Part of a small language model's weights: 2 heads of 32, biases.
Each number is 128 + 24 x the weight over its row's rms, rounded and kept within 0 to 255. Layers, rows and columns count from 0. Numbers have three digits each. The size before them is the row's rms in percent of the matrix's.

# layer 4 MLP down (transposed), 256x64, rms 0.228, rows 173-255, columns 0-63
096:126103147154112100086116151106163125169143176145150175072156170113147163169133098147088126113126128136133132107115131132107132150072141121145120110143128140105113125112147109158140121139119164
106:126106157117100091170126102132109130123120097148120165116111082135096157102156125113095177147117118148094149152144137151142164161120136135149145099108140103120140158115145123118161126085175168
087:113114145131134149120137115101146126102117110091140136109145109145101200132157085156116112113125155120162096099150174147135164143118121148086108099147088075139122132113122134120116127128134181
093:102095142145142114111073141133105129117135129126129130088144122118109104134157119114091167177115106132091090117121104125126140157154085080093141112134111137116146151151126151143066143156103156
094:119117151123127145127179155124139158137125120159115111133120143063165127134120183098162111181125115159142081100149126105122137094121115109120129112144150116106107137172112143142135151101093163
086:134155169119111113099096094131111110111125134155131113114164109143142142128108158096112164173116122139108114070120162113119120104120172130100149129115129158090130127105153154133146131059138164
079:140134126128127156131146141134139128114136143128137097118136118116152104115153101131119135101147136130109156121102153104113127162125136114149122153142131104083147107130083058109119034067124133
074:133133084116128143141142095123114082170100152128148121141099116134117067131175141131135141082139104145095162104107149123085127147155099144176110122122112149130155146127125111080123101116143153
111:128114118101121099121184139154119056104133121153136145133099113091135099113130122134151133150145105137127129174111137095110116146090148137163137127115122127107137121102122104053157154116091146
097:124080138154160115131108118090108148171115147134141159093134095132099164170118128100173156146127099125110138105069143151111130111123116134118090131103135115160082142102131163131114144141114158
085:142101094124152182133111110136165153165120150142116136118085156137122125172160126102149156115124098168127118134094105110115122163118132142123152088111145133109109101128133104113108087078088152
075:114144139199135134142158128097135112140098104144095133127135160123139112145115081125107139111119128101120128150089161172124066146127114134120159127109129092106131114122110084154080148113103145
113:131122153145107139138146125153142165149092125122125165107105151141118124110129100130127119118129138119130117095074139139151115135108129115146175073149090130134100125151171103132155043098108135
102:105106124134094125144141132184096098160082162089116118101120113100122124127143136160140143140143133169085155155117123094164104171151147119169132098135113125117135141105152111121085091111128135
084:150091155088131117118111129123098126096137097138098107144144134146141080101105105126160104160080137157110109124111101141132102138152078159170147106096128135114157095127154136164152096145139118
094:083164143158126160147118115127143139111085094100132154134131116126083094084116136089141123108126121162104135131165137137130091092123145138108179141108123095106182123121093109141158104130124119
141:128152130096146134104133127132120138160136161175116130093170122129125133075107124161147118090129125188103163171161103154147120102107125086101138134154129140145094170129151138150144148142142113
098:151103138101128135158058153120146165102122118144136114137127125158129131104108157137141139104119114142146104139193132145127118135127102147132123133149133168096125096152068128120095073150137093
098:141157109122172174104144135118119101152129117136111101104111113139129131167153175157108122140149132099135116106166089138116150105110103074149115153090127131134166109121083120085141167148135116
105:147112106149132131138113129147158125147167109139138097112096148137111143093142100171112158110153140140092093195100100115109114106134141124143141142112122132131136078170146103090177096144112141
096:083127120104107159144129113092168117115127142111155112081105135115159120147137094123119120088135094109091168171127119112101114167143121148111119180071114142109145127139122109160120128151095121
080:134174107168122112115163165131121124085129156159126148180143111129123125135116157115129132101126150131120072103155177163137109087127144133105154129148143110143154135131153075161117159105133125
089:162119131156134142177145155095093154118111127078118136126124138086137126102077148143124131149098161173125091139103148147116129161188123130120102138137145132148148150108119106112186119128128127
095:134126122149101118110140147100127127118122106135106116155112128134185113159113114141105127154165126090146145102193171154145138111133168102120084138130132107131114157140142150118110181185124103
126:134108127149118145099166142105136127098134124126150090117117118136085140182128113126145159169142096065120151130152110137153120143102111093094180127110156097108128139126161149159129163101124144
092:104122116113150184151168107142124116172126111145191168104100147112127162159143123148157156129139095147110152156137155112099125159071124114141143134148103152111118109111117110141159138110135113
087:106085110133122144166133103119116116089110128113149148138189112153148141139145141124165140153101110110109074129148150151178152133141126090139169120119117118133113113142154125140102168118189127
087:133116161123110121133154125132122066142113077124111143113119101132180138179093103132101123141142118136139141154168139138122159068115143127117118120100124101154138137158121098181116162125148102
086:098113093130090131134126087090134098152093143115088149143133131152091123133121133125129095098158111139125163127104094108189132138139157125133164106140153155137123157105151137149112144111104066
103:161130097129145120106158141134116088122133143151156130133106103098120099132131133138171143122142142139074177101163136080153142139132120133148186175101101103135120109094133100144090151150136132
130:128097164169078182120137119120117122132129140101118107123133176114122128103085162133149127147101127122111131112099150104092141123167140155170113140121110162143164140121094130089119127171120164
087:145154122137148173153118143143094122174122139128117136137103164172108136125132157135117145113160117128121185161122125176180160128124133120115131152107143148114168105144115145155083109162149093
079:117126118105183133119121093141130101143119136120159154152081137149141118121131132124134106108118165154053165161126061130099149138137100141119156090111132125101149108146147143119117093149127138
096:110150146116125142143084111144101123121118105145084104162091106151178095103142120160162119096091172155148118113145147108125118160129129137109119158121130183146090123117156159130127127094125156
082:125151146133151155137114108122107182169128120125123181142133153124125123122130150149140161037140134133121117176095137085108136171118096104139150146116115108131144139111099115144096138112140124
100:147141122125142116125158129141101114125182167127122147117102089100109122136155129156127153126147129104097126099131183111139139133112113117138188107164123146126081147124166125138185096104145090
095:162115152163119138113117123121108128112121117121121090069128158134154134129105124114097100155154127129178112082169136092077152142103139146153125111128101140093098136117131124131123151188147100
113:117142125123152125132109131160124117153124129160183156124161104142116128155125149121113152132125135136179179135168158140098097129131136127126112130154121149155123097146137136207154099167162098
130:080125117139137176137105120108100149120121122077202131116154101152097131124137165116122145146123138107151148129169151116111133126117074156130130095121086127124124127134135169149155160103148126
115:119146168165133143111114140107160121145106132203133167085147126096169120125113112108137143145082130118105109148116140129097123184130141129085116124109107126090166132141148102128152112118113147
120:134159104128100141119134134130089069114146127147088142127138093116099160119153107134132097132139172103128117126157182172124136108125119154169153131176134144139136123143132123138153069145108096
101:131119133157113142138155120127134124140119133122174160122124155138127125129110156101155173132144105154078164163131141139069143158145089163121136136103142153115154105121130124111134099093122203
063:135090113154116115120123174125108187101159117174150106157130112086136176103141101131164090145133151132111115118096136160138116120089161125110130142128160115159116109167170143132133127131131149
123:131161146151155120177104147147155161126172134105100167155143117116109135127132106148135133164146121118150128167069103119103101139114103116129109145090116181126128151118150163109149101131118087
095:095118162185103151126138108083159111110083144104113119150191128118166142112125139084115111133147154105108166114126144141124105096140151141108138129106140099148128127120136119163108135086149157
094:102104133153096096179115108120107124126109143128163123144155140163149117083130118081137170080110139099119083141119097177141131173126121117153146122121103127078133110134093132120143104127140131
078:111128141155111117164113111131158142116145097132136144121146119152172172121137140123105155126100127124179109113120107120152137122122096137139168149166149088124147096191156124125178172131160106
098:138122160132138129138118127163115103117075104150154120175105148101100113139131141102102111105133128115130148098099129136155106096143122122117096126091137082097186142083082113151162127137121096
101:136124103111129135185120128127125110100136145172180106149100131117190133128135174140138166109161104112155158141105137151091166159163124109131108134143132169126146137163104122098119146123135144
098:085101106091120179096137142106094122104121116090153124147155133109170153098114133147147110137107191128113118077111140120104118101108124153125108114170115109109158104109131117121162151113142136
102:144170129081135144125143139138133111157132150148087089135102143122116155167120144133100128076152135149129128163197126120133144108139143152123089126146135120145129119139116122116132216125127126
132:136066117127175146141100127153164105161149156131140138103138134107143152122136170128120101096119120128169113107150094108099130161089138138122099102136135124160100100114124111165148084163141155
094:140150142094144136154141116150130161175146147118126112140128135130139101092137151153176107150159174151139084107164151131154126085141121140106143140116129130155165112147081144191135112144139109
110:122135142124113128111136144137104141135135166099070135135158130110121117143133137143172143121123119134091141170075167175129137104120169135144141087082161111131137131092125177130142157116097154
099:115148132125129133156078140094118129128194119087123118106138096123153153098166120088176138129099137128122123143146134112097073105143140144142135117124105079113163141144117120135110171133160105
079:147115091138106132154132132126102146086165103109131112106162153095160133160110150090108132149151126131161080118094147164092174116141147105123155130139123140115154177140130133164101151107104128
074:106123110173145134112134100092127126137113143136120161130128110129138144160158158133142168074114096161088151135115145139091113137105140132100105127104139112133138084122104121132108044160111119
084:126132115134175106118090127160120103160123143133098139134113110123168135125052140143085131116154081144141144114134161172130096134139140134132089093133167120091107092132142117086130136124138136
098:140130124098120099098154138083107124099153135127149119178100121114079153114158126108144094103126130103070154136131118119158120116128129120071143172139107099123161116153157117095129108124094117
120:168072104121112150099096087127103108119125141131129129152152165168162149152140127146123114138094121137148124130113149114126105159099156182163148133120141136136153129123116076162124089135129172
070:144121154135137174130176112133131125153126141140136141106107149126097107148148142129123136115115091159078135135057151132109148112136115127144136126112155106091131126163109101114117054133085157
091:156096125073139114095107103172109148139128121167089123155117126130122109117143141117119144140149162152109127137177160153132148104119166111123099099119145142132144117103122128120110183175135076
123:099182127144147124150089115152131147147096133133131171120103101137147132100124107140127140112106178119107153127125111163189104150084126129098137158103133101099135129112098088133132071130130127
124:143113150134148123146140107165161136110164148146150068083107127136078135140094099139131128123150100112140143121104123143138105169102101113102124154094147110176144099168132113121129120144099171
092:135114172093158143130119122153098133120149149116126168158060159110152102112117136163152084143139109137102127172121139138132122149107116119155155114103173112145125129063136162126125121128113144
116:107157129136120085142111104119130196116113136128155142172092124117144135129100094132100135119129118142094176135114138129141137160123069150123171137119129118136124136127153104104113133051135108
111:132133115115163108139130136122083155118109148136133131088166136139110107094101134164119143132173109101141112140096161162088080123136137072093129108152169139118124137098148118093135167136106111
130:128165128145170155123143125152134156142123151144104122117135103103141145104147159143090077117110123150117152082161121170119149158061130122127118093147075127129095115107147129162105136146126129
096:094091100156116134154116092131151117120193066135145167127099128161116157146129121117143114110132127165128111140129101112122119092081104118116094155145146100095126147142110135147102114108104158
128:155068173139132164143144104098093114141161105160116129128137141155102135116113099135169130134131078122174153119156107122128141142134149105150056151161148129137148147145124131118136104132134107
090:138093115122181172134107146105139175130155102140113127080124179142101128091169124076114151085115140144108143131081084149144126147109123109133143130115148112124157132112113120128138124143097127
109:131172119130129151161131142116110127116141138092169148146147118160085098116113155112120107114160181134140144108126146152114127140115101206130152116149092162123144109116106093157152124095131106
090:153092145141148103157146107114085145155138142091131125122152145129111160113126195117147143111098103138129128106097092142111120112076096100147134145151128121091154129128146112099128075089149125
109:075112103128152159129127102128133109082129108109136121169131166140146128119075095111145144151083115125123166179117124134167140114164122119110081152145115111145165152119120143142093125123106101
104:120138099132127101096104101111146144156154134108158120114133129134135118125179111117089130104143128147114114186104131161125186147136147113149128108137139151164119137169145144126052156126113092
092:145077123119109121133110087152149142116148135076126123116127156099128137177107133108161177103149082108118115114103163107083167155164114109133135117103096112127144095126134123124164141113107139
084:133142130115134135154127152138099123202129136133135126176118101120130076149120107117120145135142165175119180142185142107152142148118132131133143082115134132130163105134128098091116094099113143
091:127060110143182113144138116127135145129110121151126125129127114119141128123103111143127132095099162176191126082148109108099146150104118106117129100144135123126110142144156096105094175162101114
099:114149158115112147135169166137112101086117148147159094149100154153139111159127088158115101160139151122102116128169163165113148056146121117109126112127158138111106120127094110124140144106143136
121:101121069141122150172137139098084104112139121120156147131123130143116133091108092103123159106154123127071167163112123125147139124140128120092145122114113146165151106147145141104130157180149164
116:088146153118120121155124156126154114146131135128140105129122143110180170093070147154132149139133105168139114099130132123118095112077130137151108123075163152132117091129133142102176114101125157
088:181088148128122119106150132138136135095077101090118108129129132168129130113069152132123111166158115137158112108087152095139105117125154114099151124088102132126159125134119159079135117122121102
095:141149149109104102151161133134133076143089165105142097125088108096084088151171134149147148095131147127133141130150137103075157135133113111117098139118102089115141132137093146123103094105129115
# layer 4 MLP up, 256x64, rms 0.263, rows 174-255, columns 0-63
086:100135127150121120093144139132089131149157127096104094170140074130135130129096134125116088068109112139124123132072134137143132138142124120156145125165157132134147169105103079157124143169120150
090:159121147110156121143145098096139152154134088155160152122102091119104156121158116170127126124149148137132111105175105116107148121097121126160107103085098122098127142128152135090151125182167155
084:140149154137102161110138086167137139136085129147166100151143101150122121167129116123127154067148155127103169095164129163111115119109115162133108131139121150111114119171077116126149106126157131
087:140146125124090140164140142124112144138083149164129172157127109119113107130170151112170113130094117125073137134089115124096103120144140151146155119082133147115098090117120127130155097100100171
059:130110115090097138120119146168111154112164141102128117106117141149117120121156059108154141139082136145108140148134152129107141134114163150116172104120136127138142144136091112142069092125120071
104:140131120094113104097129157128148178121175141141144119109150099137153123150137111126106131116146193132184138130119152106150135105124147140151133161127184121098119132158129084099157139103158107
107:148135081139146142123133115105099128131146148145135126161155096127130087118110090116143134174111142095126132114127144124137117119096131161119072150133118176115081206111147116132145141129169118
101:143133151132107117127069124133123168125135124151124103075141096147116179124179110143090112153120106142116153128136123098094129165166149165108130146111097076174137125116153145136132126123132138
103:147128127130123181139167067118129137135120098155091137135116141175116153171117160136114161103143138118154126140126148132143099078105110126150078169144123119136095093157089119119137108127124135
103:117142092145120110146104157151133063095137150154117131096094154150156120111122125144122139170114147124147108120167080141165140091115126091110107130177145171137134112132111162140106114160144137
087:131085098115126107147091123094146133134168132132116119109164117151152153109099119133113087163106117140128136144122137085118149117137152089155108143118141072088091136124153145165115140174167107
093:104124120093144136136136144155092100128160123130108140089129117103145135086108123142145165166106115113112158090173153114119100138089107160121127147119134143165157115133118157100081098115139186
099:137152129133152086119122170143163170177128120138137084189113131114115094141149129125115072129105123113132170123131132126118122148105124148117081112150136124077106131132107130115167110086133141
072:156103168155101137101174157122146117113097097132145093092101135144124139154103105152168145157125164176133119121097086148131119097117117118134118146172117118141133150097099122112146088142158120
106:154094095149142126090126128142205115111140098147121135155117151093072154126171127144141076156124133122133163129117115100124108123124139107134099135173140133150144141156112176135127130103125139
138:107099143094130104087093150138061114138134164138139141120123114163091129107123143136137121154119139187116139163164093078112090114096121141115105143148134148156148135117143139106120111161144110
089:122167127133124137112108131150172152135161200122153130110139139095138147091174124129146131102105185121103124124131149093133123156134174129143097127120157136107092131103093096105108127099117122
105:126100139102150192076144053105092130117127108128135135159138137137113137139094137108094083114138122153134164151153144142139109153148142126156133124100108108154150159144117148154112125149146153
094:100086162105109115111119135116105117097109103167171129094163100145121141139133093160140096141075126122153154117166153138120097143152091135137091166142120102134133132104101116085127112114102130
101:111125088142121167111092078158129123114151151090128110164138112108118119125111131124166142204075117154092139147141147147117115110121122157180093118114121151110121140126151132137129159124118150
085:109120123117136139198120165120139145166110136153154168103114123182120109117154162138109160121137095168125147145147129099108110159099132118097110153136147137123139102139123114145077113136144077
094:128139121129107129102084088130166120103141111190136124122144122151170138133156128170152121107095138091158147121175119120117126069125139101126137155086080129146124122142104144112155105154133126
096:139186119120115128122123150143164080155181107142116106077138118157134158117160121098149161109105141106085146148117154155106134149145090123160124158144084124115129148123095137104117150113131120
115:149160150123141109164120130111104151134108113118100130113102154094119115160125113155117090136147128134161142117114155099124106155109148106139139123096163112136121121163079044116132095127141176
102:148130133112131077121106134144173132162110152138116155085101136110100125086146131119133125145120174107163159168134075140112103125140100119113117134112113136171143112124165170156162094101122122
064:090101110102094125115118120136156138101081118146162157083158111151096101133178162171143134114139141111172117134166116110150131127132114096181108138115106150137143088136128121118122101139140103
082:126138174143144138135097105174157115106131136120111108130077144125174126109107136126112140104084124140102107152090192119116102161131135150132161107141134111112138109132161122179146141158115091
076:164142137117124125093157121126159117138111119115138157100115122050117130144157103112177102118115159119141186180099117139138081137121090126157131133140119125126112151125135149112150156145095113
115:092155119133140093128113124192112155145103095126138104138144143124115138152144097108126151159117105093107173101152117156067126125152107124110093119190154138107144103090150130126130119128129123
128:149143119122097061169116155100163136124101144147125136117088131116148082151123153155098124118122160127134122131104120128157082095155143119132124157139141094145122122174071097144162135129123123
087:146144167108117143144111139146139109135155147207134115089126081155133114100118106153103160119095128081123098147098101152142130125154141128122149149130146124088125134139133160150164171131142099
112:130145122112113084136134147121108116096131128088117121118152102127156136128131105160114101111161142134089114127100172092133143134174131077154109147083160125134110139151131089187125163149159142
078:130151107136091191100130106109104161084101123132162132140124124167101124096107111160097114110149088107152124142112141149122132138096090112156132143107117143135134092124163164111181140140137107
096:127126146109108121152109111084109169081114127153131105121135072132116140117104115137102062108132114133140131123109149107140115121131090120154131168129114111184097158174149122146151149128168119
082:098142129158125169180168149138148091138140160151168121131139124186141129085138128149123140120131110139072144139079137134128113141130122112127110120147151105104107142090105094113085140104117152
119:115121168129117081129102121155132142148108166129125117153109104163109111132159157183141107118113108138112152153112138114104132072100166173111112123083168103107131149096122112148106105113112131
117:112153089063142124119111129112114133143111107075120103099166129104125105115123120159116136157171091134157120110125155162147123165131146158139077110139151156116176119147128092114131120111115114
118:154160137145095104133156160126145108111102170155087135124117120112180139121128080164098092075150137158167120105130131108102129136116138119124141130153117121179095125142106108138172106127123117
103:107109144097113129143145147128130122134121147130130126132100130127081112150120173120106176111162138196099145151123127137074097167137125105109125144112176166149139095129107115120138108136122183
121:131164131101117110111107136159130108134089151128118141136141086112141076114167135125137166083089187134106134108127141149138128114136149171159140124115117132147127121119125069152130075119137164
099:132104149103113189112104119113110151120150138138150103112161069160105117130131118184131120154114127124120136136121154126119110154154141109147125100114096102085155134168154161137107186122144133
062:106111101160093158105129095159111115151106105133139164111142119167125100118122099129086132126124129184117135100087173114109125170107118100129109136113096118096157109150120102121105080123099131
120:134108108115078131155160142100120137120132091124139103117139114107142109192105110146095185149136111157090136097124155136113096132137144129103133172092143160142108132122113104117153126180104124
093:127144092114144140137129140182127163150125146115108118077159109121098102132123138184123146158088097108129106133163099097138131102145087117099098156106155121161134164139114094126138161133149128
089:091119094090138141157133138138114101116083106145093117138112123128127162125136130157103124120110094159140056126102133171146127139183084122131115126114143138135126139149119164165142149179122119
054:111110087131117128132153126125129122140113138119169169101116161152150108104125146131170137104132135138108171124085129120125051171139103140122127174140131085121122111133145118108105151117073152
107:116131127118161122113146099130179145106168130126141065173128126084132130142142099119119158113124139125143134099146112128143120083133119125115157106171144162152064128166116101102136100146135151
109:114132111157103119108125112160147146175143092106096094169145123140127134164116119095119087137098146102108199153101124119139101155121133135114142092140148154136097123108148102167125083140133130
110:132133153142146143115142152130145086144081144137133131113108141137141109190113126200098100166135154114154106095084115108128125084146138141145094104158111151131144122143113112090137138156151117
093:148138135128120109113104165122139136113115133144146143136102093123121135132122098109074125166090122122131137161115120152109114098137162132104129179138160107083068148179148159103136121111177141
130:113139146151105132166126134155144110154126116191140128151113137112142118116143185153132093147118158088113124154141159080096095124123120109132084103150113144147125098121089152117113119106157170
092:118125123115117097094121088108132118094132180131119100108128109166124169132105094166091150105120126171142145136101141175121129116093160136127136123122131109141136129115133114163202163151110118
102:131148160123149175094111124121166154096085108116122127134152086124123113171141107099075129130151162143090137157112149075145117118134141125137138144152103137114147118113134075130117090101126102
074:148103093104132117102150114154146124094056157129142106146138147141086152131094130182087142080130107105115118119122128146155133116110131112105118141147130138179113118124125125092141110133100174
083:154131103075102138156150072129149105150122110148171147153125122107081101145152172152139135080164156122101134156134131159104114118089127127140149125108141154117149109167121088133128125118126116
116:093131157111109161143142136143139132107148141094124124125158145139156161144108126157119118120126157098109161120128118110133127141179180141123162124133118066120098096084136140158076139171152107
097:093113110091096141083103137158120159152136111124172126124132136155116137124078159157114141107123153144158114107165119123128112143121103142140086118120142104100140074149142184085150114124148139
110:073132109093083130139145174123113131105109133111123112128130121157166160113104111153101147157133142155093128108124114129131120161134137150111104090138193155116160131075155138143104111140105147
100:120214140131128125094148158084121125148120176102142132142116128117129142094101079118119147122140107106169146114115103143128132142149106126123120101199138164121130112125142134109167127147129141
105:118123126107110129084086141130110162134118116137132129132147101111102148113130129144110077140138082121148115145096138177127181141177117097119129136153116107061148155114118129148148160171114137
093:126104100162115118114107107127141107129168118112153183120115138142094130127104101141143104177103149126156155167140105105141111109113090154117099166122120094107154155159100157117092100157127159
118:130176129143147130130169133106117146096145147108120129106093167127117115130138113124137173138155112132101085165103117099139090128145135082110143074149140174111097124143100149124106157144104163
100:109140146182151136139134165107084079139158142115139152139138071166158141093123122184166102123098145124132114114122103121137108144147096117118128118113109118161124104135099092133122106125088135
096:160121146042092168127131144121132139125132122128128143092083114141126110161103137125126133108169129123140177126137164111130115098134101123129076139114146148150155160099094124139156107149146110
099:126126092118142142110142171124161062129155138160131148165152136090121110151152147115121170143121146099121123125109125137138138101144160080142122152142097164122157145095097146143156076141108119
099:103155161132067139098142111142135079123105104129149117153130113109145141150133112119112140097134131137120143119137191125098116136130144125149167141141100114122155103154145105096161103141127205
130:105142104135125113118103128111132129136122148123120115121171134114140108100097134106131143175136135110114125123098133118156135143201126122126114147150202130129120113107125104077161056143112157
111:144151129153171108130151148114105139089105118129173159135139113152079136097126124149149108108135162093123098095132153155121111107138128121146144101170154115139082124136133154077182113113122107
116:148179117140116080114097157160155110114123138129109083139128150118174159119120141149107099096131161160128058109140117167152114112167120108131137132135111108125123139092110110128154105154116144
097:082123090149131122151147112132123132161176167125127098103166135133159115117149094099131173164142171115152147139108109114093116140152148125124126114120182138098131144093136114096146120168112151
094:111124100106102161110105081150109092153121135140126179121118122114095140145128093123141174139104120131138133215144109127138113158141162102107130124094128135145137122123132137124158133123064128
079:149123093128108144136148110123084148170093159146127144112119113132130106117135109086089142128109101107153146109170104156108152119141153138170115154138130106154131209134093135159099127130126114
102:156117127116098121084135121134097096165114163145116159087125082170082110102167159162109111109148140136136144117151117136142074103105135154117131169100156150115128110146102119140138147146117136
114:160115127149114097127129153148090119128090126158141106124127088121116129147175098113130113158131170129136171095141090148103138107136129099113124133163095195136119155171138131136092113160128149
091:127106082098115119106121133131124094169152162142156147124152107131102096069144149166114154115171148143108123109127149146118136125177127118116079109156120110127151145092112151148137171158122112
088:122094128086116110117100132180125138162135131111141136151131126126150183127077113116091110131086151120092174157163109121126121146104133162124136140135129140179110104076143095131141101127134135
093:126127144091131146120178162163144158085085117156151120104136100134140136088116140113135116104103144158172141127166122089099141134149133140110112156124117114079152125128114104081139156139145090
099:106145111100189115119133113135146099130154157133085149162131101096137128143140125171107142120095149105077097115120090158128126149159116132139146144156151147163086103125176137151120130125137160
118:097151151111094092104104126187121115145142132159104098087119108124132164133167167178131105102133138147192100145101150132133122131112142186120124141125134132160122108119113108140116123111132123
116:113132118139174105156106143081147126155180134141121099121141127110140122077106118131122141147101133137172147085173138110102083135116094112132072119128150114133152118111080123097147119135145134
075:125180148115098115126116117139158123122127155118104151112116108086103113123146096154136174101121100180106121175126164169083119156113096122138137144152118130174106123144146129151129154096116154
092:144104118145098138115133120121107122127140076149144118128128113139109099138169120146100106171118122099114158152111115128112102138128143074111110152076152147145108136172170164188146120121153160